Weights of a small transformer language model: 13 layers, biases.
Each number is 50 + 12 x the weight over its row's rms, rounded and kept within 0 to 99. Layers, rows and columns count from 0. The size before them is the row's rms in percent of the matrix's.

# up: layer 6 MLP up, 1344x448, rms 0.109, rows 1252-1266, columns 224-335
# down: layer 6 MLP down (transposed), 1344x448, rms 0.113, rows 1252-1265, columns 224-335
up1252 098:53 34 41 72 26 39 48 38 45 65 64 46 53 43 57 70 59 49 65 53 62 56 63 56 59 44 34 75 45 59 59 69 41 80 35 44 40 61 62 48 61 72 37 67 64 54 44 56 55 69 59 38 50 43 50 39 60 45 62 50 29 30 77 35 39 27 27 59 58 39 49 51 58 40 33 60 39 27 53 48 31 61 27 45 50 62 49 52 66 77 63 50 60 43 60 32 51 41 57 44 64 56 54 42 59 78 46 58 42 29 24 41
down1252 098:64 50 31 43 65 61 42 58 33 21 59 38 67 78 21 58 45 60 70 64 58 62 46 51 39 62 57 29 76 47 57 49 47 35 59 67 68 43 30 64 43 65 51 63 32 68 66 70 33 41 48 26 63 60 48 53 34 34 37 66 54 47 48 49 58 42 65 44 54 53 47 40 61 38 36 56 45 31 40 58 31 57 48 61 65 54 45 32 59 41 60 45 45 56 58 60 50 55 51 46 81 27 52 41 25 42 41 64 61 75 38 55
up1253 104:68 50 51 57 53 38 55 71 53 54 70 61 39 41 53 50 31 52 52 50 40 50 49 45 33 58 60 53 43 39 43 55 44 65 35 51 61 48 59 55 70 59 54 63 49 46 46 48 63 47 52 46 65 46 57 66 53 44 62 63 51 30 29 64 69 51 53 59 39 53 52 59 53 44 46 44 74 28 52 31 48 41 55 68 45 40 41 48 57 51 62 40 71 51 46 46 46 61 52 48 42 45 49 50 71 50 43 43 43 43 61 64
down1253 113:51 38 36 55 39 43 61 56 63 47 51 61 52 35 42 44 28 41 48 36 32 32 63 50 64 43 61 54 27 68 57 53 62 50 55 49 56 53 65 51 65 41 58 28 34 66 52 56 61 46 66 31 56 50 53 36 78 61 57 55 48 61 36 47 31 55 39 63 37 58 53 40 39 50 65 41 41 43 59 78 30 42 33 33 68 51 30 68 52 63 48 35 35 51 27 42 46 54 52 24 60 52 42 70 69 57 30 46 52 80 50 26
up1254 104:63 34 51 52 55 41 51 41 52 41 54 61 32 67 54 52 68 56 54 42 35 29 49 34 31 57 59 51 42 64 49 68 43 56 59 48 51 62 45 43 43 48 35 39 56 51 51 41 40 54 56 47 49 34 35 52 39 74 49 44 67 54 57 52 46 46 58 48 41 48 37 51 51 49 36 61 45 46 43 34 23 55 58 41 46 65 48 64 61 50 45 43 61 47 50 44 40 40 49 57 54 52 61 41 63 50 72 45 66 64 51 40
down1254 106:59 24 45 41 48 52 58 73 68 34 63 45 49 45 59 61 50 39 34 27 42 60 61 63 55 46 42 64 47 44 37 62 66 41 69 55 78 75 45 44 57 50 67 40 54 56 55 60 49 45 46 34 54 39 60 79 41 51 37 56 45 41 69 53 33 32 58 65 49 46 52 54 65 27 59 52 47 54 67 56 42 59 42 36 63 46 50 40 40 50 51 46 55 26 45 67 19 40 48 51 63 36 49 51 59 71 49 38 59 23 51 63
up1255 108:40 26 45 28 39 62 67 33 62 45 56 46 50 38 44 38 53 42 65 66 52 46 52 52 35 47 60 37 51 40 44 57 47 62 40 51 50 50 50 33 51 42 41 30 45 55 57 61 44 31 55 61 23 66 46 54 53 40 49 51 66 49 47 51 56 45 51 46 52 59 58 38 49 53 42 29 34 15 34 37 55 42 45 43 48 62 39 46 39 57 46 58 70 29 51 32 54 57 49 53 62 57 54 46 42 68 45 34 71 51 35 65
down1255 107:58 52 27 40 53 56 71 54 61 84 52 36 30 41 49 54 43 30 73 54 67 67 44 56 34 56 28 43 57 46 40 66 60 58 64 52 58 42 77 51 57 59 40 68 54 64 58 31 50 58 41 74 51 42 33 43 53 39 67 62 41 31 64 47 39 66 53 44 37 38 69 57 28 44 55 45 33 56 69 47 38 60 61 65 37 68 36 23 69 56 69 55 45 65 56 38 50 69 47 44 44 58 52 51 32 36 32 59 79 51 36 51
up1256 105:35 71 28 29 78 40 51 29 45 63 52 51 56 34 67 52 50 79 53 48 60 61 46 46 35 33 57 49 47 46 69 62 36 41 56 47 51 63 41 55 55 48 51 60 39 61 30 40 49 51 17 53 43 46 26 73 52 48 48 43 49 44 62 50 55 60 56 59 42 39 41 63 33 52 57 48 42 30 53 36 41 46 61 52 38 61 85 63 31 48 45 58 33 31 47 28 67 63 57 47 46 52 51 33 34 37 51 58 34 59 57 64
down1256 104:43 67 46 89 60 43 34 50 49 62 55 58 72 51 50 55 48 30 53 53 50 49 59 57 68 50 36 59 30 62 52 26 59 47 55 39 62 42 47 39 45 49 62 36 42 60 58 48 73 50 72 47 59 62 33 63 54 48 55 37 65 51 44 45 58 29 49 44 41 38 60 53 43 44 61 36 44 46 39 53 64 24 35 40 52 67 25 50 65 33 21 37 45 49 54 47 73 59 52 42 54 43 40 46 70 64 46 28 81 31 88 75
up1257 102:66 52 72 59 54 41 67 44 46 31 49 40 38 42 65 47 57 34 49 63 37 41 26 45 44 37 65 41 62 55 42 36 46 78 38 35 33 24 56 28 55 33 67 47 46 40 51 57 37 50 36 53 71 52 39 40 73 77 59 53 52 40 44 43 48 36 38 33 31 53 36 41 47 38 40 52 60 51 54 29 67 64 41 55 47 33 58 45 71 66 51 30 37 31 75 45 36 49 33 33 56 24 66 52 37 38 45 37 69 51 76 54
down1257 117:57 43 48 46 27 39 61 66 36 36 40 61 23 50 44 59 52 45 48 29 63 53 40 56 36 37 39 51 41 36 47 59 34 47 51 31 52 59 61 70 70 31 59 53 46 64 50 58 39 56 60 65 43 56 46 50 51 45 36 76 80 43 77 40 59 42 38 45 40 53 58 72 35 79 33 60 68 51 61 37 50 57 36 60 41 40 51 38 68 48 46 59 61 58 62 46 50 55 41 30 43 43 68 59 47 37 52 43 47 63 40 35
up1258 098:48 51 58 61 43 42 37 50 51 55 59 51 54 61 55 34 48 56 39 65 69 59 74 45 51 45 37 39 52 46 50 49 46 60 66 52 59 62 63 73 43 48 48 68 67 42 40 46 41 42 58 59 40 49 45 58 52 29 43 57 57 39 37 61 62 49 61 48 43 62 75 45 24 31 47 71 58 56 72 54 53 59 67 48 43 51 68 62 54 31 75 61 54 31 70 44 24 51 43 54 82 47 63 55 42 34 43 38 32 32 53 69
down1258 098:60 33 55 49 49 38 62 49 53 50 52 21 52 50 50 52 55 60 32 40 37 28 40 39 15 62 55 71 47 50 51 56 61 56 45 52 41 33 44 59 32 57 32 30 61 56 23 45 43 54 37 55 64 38 42 66 29 71 50 33 51 74 37 31 23 62 38 54 54 80 42 66 60 58 49 42 51 65 42 45 70 71 74 55 52 56 32 50 48 52 41 69 34 38 53 53 29 56 55 65 38 52 44 35 51 49 47 73 55 64 58 47
up1259 090:40 44 45 57 66 41 62 46 56 58 48 60 54 33 50 52 42 58 57 45 54 64 77 54 19 72 61 48 55 62 37 50 49 57 67 47 39 72 44 20 46 51 27 68 39 56 63 38 48 24 58 69 35 58 48 73 52 36 49 42 66 47 52 49 44 34 53 49 40 47 69 65 67 60 54 52 66 37 49 55 47 46 54 36 60 44 56 30 32 39 47 38 53 47 48 49 88 43 60 49 60 58 56 48 57 45 36 52 30 48 32 67
down1259 099:40 64 49 36 50 31 35 52 48 38 47 59 46 30 41 57 70 54 48 57 69 46 66 59 64 37 35 48 66 52 43 50 52 42 49 64 41 20 53 49 29 49 50 52 31 38 61 48 63 58 29 34 66 37 51 50 40 72 57 58 37 60 43 51 23 52 55 41 55 44 62 63 61 63 45 53 53 51 48 43 47 58 69 52 50 54 68 50 67 97 50 36 52 69 79 59 48 47 50 35 32 65 30 64 36 50 46 43 59 46 44 32
up1260 101:46 60 70 58 41 71 36 55 36 52 65 46 43 33 50 49 13 50 45 55 54 74 44 58 67 62 27 47 58 36 59 47 54 51 47 42 54 60 52 23 46 42 48 41 50 32 48 49 57 47 62 39 69 48 32 63 47 45 41 38 64 41 64 53 63 24 52 51 46 46 37 57 41 44 61 52 54 62 64 64 56 50 54 50 54 47 64 67 55 62 45 51 58 35 47 57 42 41 32 50 43 37 58 51 55 60 39 68 39 40 50 52
down1260 103:78 62 27 42 50 49 43 34 41 63 50 57 53 58 72 39 39 59 51 61 41 44 48 20 58 53 40 58 58 35 73 41 60 52 66 69 61 55 37 47 47 42 65 42 47 63 50 43 46 51 58 30 46 73 59 39 40 58 37 46 54 42 63 33 45 56 55 66 58 74 55 54 40 73 59 46 40 35 50 47 40 32 38 59 35 73 65 37 54 54 45 63 32 54 39 57 30 20 52 61 33 54 71 50 47 50 69 23 31 72 75 63
up1261 095:51 62 42 43 33 50 42 53 37 41 64 32 57 37 56 39 86 49 48 22 69 42 30 53 59 35 45 60 69 55 55 34 57 40 55 39 53 72 58 38 63 47 46 47 48 57 39 64 28 40 27 43 38 37 77 51 50 30 61 49 42 39 43 51 54 31 66 55 36 56 66 44 83 40 36 47 45 36 70 52 34 57 48 72 53 60 52 42 60 47 47 56 54 47 29 52 39 58 56 71 44 33 38 49 78 52 29 48 40 44 47 54
down1261 096:57 57 64 41 40 41 32 63 58 73 40 40 76 41 46 52 68 33 37 59 24 46 60 57 55 55 45 53 62 67 55 61 64 37 42 35 55 55 58 51 54 72 40 37 43 51 54 47 43 63 62 42 64 55 51 58 53 51 86 79 64 27 36 41 54 61 54 50 55 67 29 54 56 45 67 24 43 41 69 70 40 58 65 30 52 39 61 60 45 62 56 61 49 78 47 47 70 55 48 56 34 45 48 61 48 40 38 52 68 56 37 49
up1262 102:35 55 36 46 47 40 56 51 44 51 71 52 35 42 55 45 43 59 66 40 80 43 58 69 43 55 28 36 48 58 64 41 48 84 48 67 34 41 63 48 38 41 36 53 54 58 91 48 45 68 19 60 38 52 70 41 44 48 27 71 61 56 41 37 44 29 61 22 76 35 46 56 35 49 29 39 45 40 32 54 49 56 62 63 42 56 39 54 50 63 54 60 41 53 51 47 33 46 41 72 56 51 60 65 76 47 26 60 67 35 40 45
down1262 095:53 80 72 27 30 29 72 42 39 53 43 73 40 49 35 49 56 48 55 47 48 56 41 49 70 51 49 41 50 55 38 55 68 59 69 54 63 51 48 37 42 32 29 48 48 57 49 35 36 41 40 50 58 64 62 51 55 38 55 76 58 55 59 56 65 48 40 81 53 61 51 71 49 56 52 60 51 67 21 46 42 29 45 38 49 31 44 47 58 36 60 59 63 65 49 48 54 49 44 32 47 45 50 32 51 54 38 37 55 52 22 38
up1263 097:33 44 26 65 64 51 49 42 49 69 55 62 58 78 86 43 52 26 65 55 37 43 55 59 32 34 30 63 54 69 52 35 29 32 33 66 40 70 49 56 53 70 60 65 43 55 42 49 45 67 41 28 39 34 48 40 23 40 28 41 60 38 55 64 36 36 48 59 46 54 44 66 64 66 52 49 44 39 66 43 56 26 63 43 48 55 65 37 49 45 67 49 63 66 60 61 36 53 43 64 67 42 52 43 53 42 39 51 62 70 42 44
down1263 100:53 56 50 36 57 44 40 58 50 42 51 42 49 47 35 35 57 48 51 41 41 57 45 67 76 63 57 57 51 23 64 50 47 50 72 24 47 42 41 33 50 37 55 82 41 46 47 39 66 31 56 56 32 51 73 50 58 53 55 47 41 52 60 53 39 40 41 59 48 34 57 19 49 47 41 68 61 70 64 52 45 36 38 53 61 57 58 42 61 56 52 52 60 46 50 59 44 54 42 54 56 53 56 46 60 61 53 74 31 39 51 33
up1264 097:44 61 44 39 46 49 62 57 54 44 42 38 52 26 47 56 62 43 43 46 29 46 42 47 58 52 50 49 59 70 37 51 45 73 51 40 44 53 65 73 42 53 40 30 59 47 33 38 42 51 57 38 45 47 64 56 63 66 44 39 54 56 40 42 59 40 31 50 52 71 57 52 60 38 70 52 75 25 58 51 43 36 71 60 38 64 54 38 54 40 60 57 55 35 74 59 40 53 50 81 45 43 58 23 44 58 50 68 47 44 60 51
down1264 095:62 39 49 29 56 41 53 61 47 66 62 18 35 35 60 39 47 52 50 62 46 53 28 39 45 51 49 34 59 48 36 44 60 40 53 48 45 38 55 45 54 30 49 46 49 58 35 48 42 41 52 59 78 41 46 54 18 49 77 56 61 64 45 29 52 48 53 64 62 48 62 44 48 50 39 52 55 27 35 57 49 64 51 53 56 45 59 54 51 59 45 47 43 44 59 55 48 61 40 48 60 70 46 54 45 54 60 56 51 59 32 42
up1265 097:55 35 50 43 49 50 41 53 54 24 48 42 55 51 53 45 60 53 53 53 55 64 47 56 60 45 54 57 67 39 40 53 50 50 44 41 62 55 38 63 54 50 17 48 49 65 37 53 38 48 44 75 60 63 49 47 44 63 40 62 41 77 35 23 56 38 64 59 38 25 70 33 49 39 22 69 65 28 55 32 54 49 39 58 65 58 52 47 56 65 44 67 55 37 16 43 45 37 68 36 68 47 57 55 55 35 48 59 58 46 50 56
down1265 092:49 39 62 63 63 52 65 71 44 64 57 62 45 43 51 46 39 64 55 56 49 63 49 24 47 53 44 61 65 58 57 43 45 32 43 33 65 58 70 59 46 50 43 66 47 31 62 47 56 44 41 44 48 34 48 27 33 57 48 56 16 47 64 05 49 71 64 45 49 56 57 40 31 65 65 17 45 47 42 72 48 65 57 43 57 78 32 53 37 51 45 62 60 57 37 50 59 54 50 43 55 49 39 58 44 66 70 32 56 50 65 33
up1266 113:54 50 60 65 35 48 50 58 55 50 41 42 64 50 64 47 68 38 53 55 67 56 48 72 52 37 59 52 25 67 48 56 60 39 61 33 51 35 46 69 51 63 49 38 50 31 37 45 32 49 61 66 36 47 37 47 45 32 35 56 44 44 55 47 44 64 42 51 62 31 76 35 32 54 62 38 49 35 53 51 53 64 39 54 69 70 51 66 61 51 53 56 34 50 42 57 40 63 71 57 73 36 38 44 45 47 42 59 32 59 51 30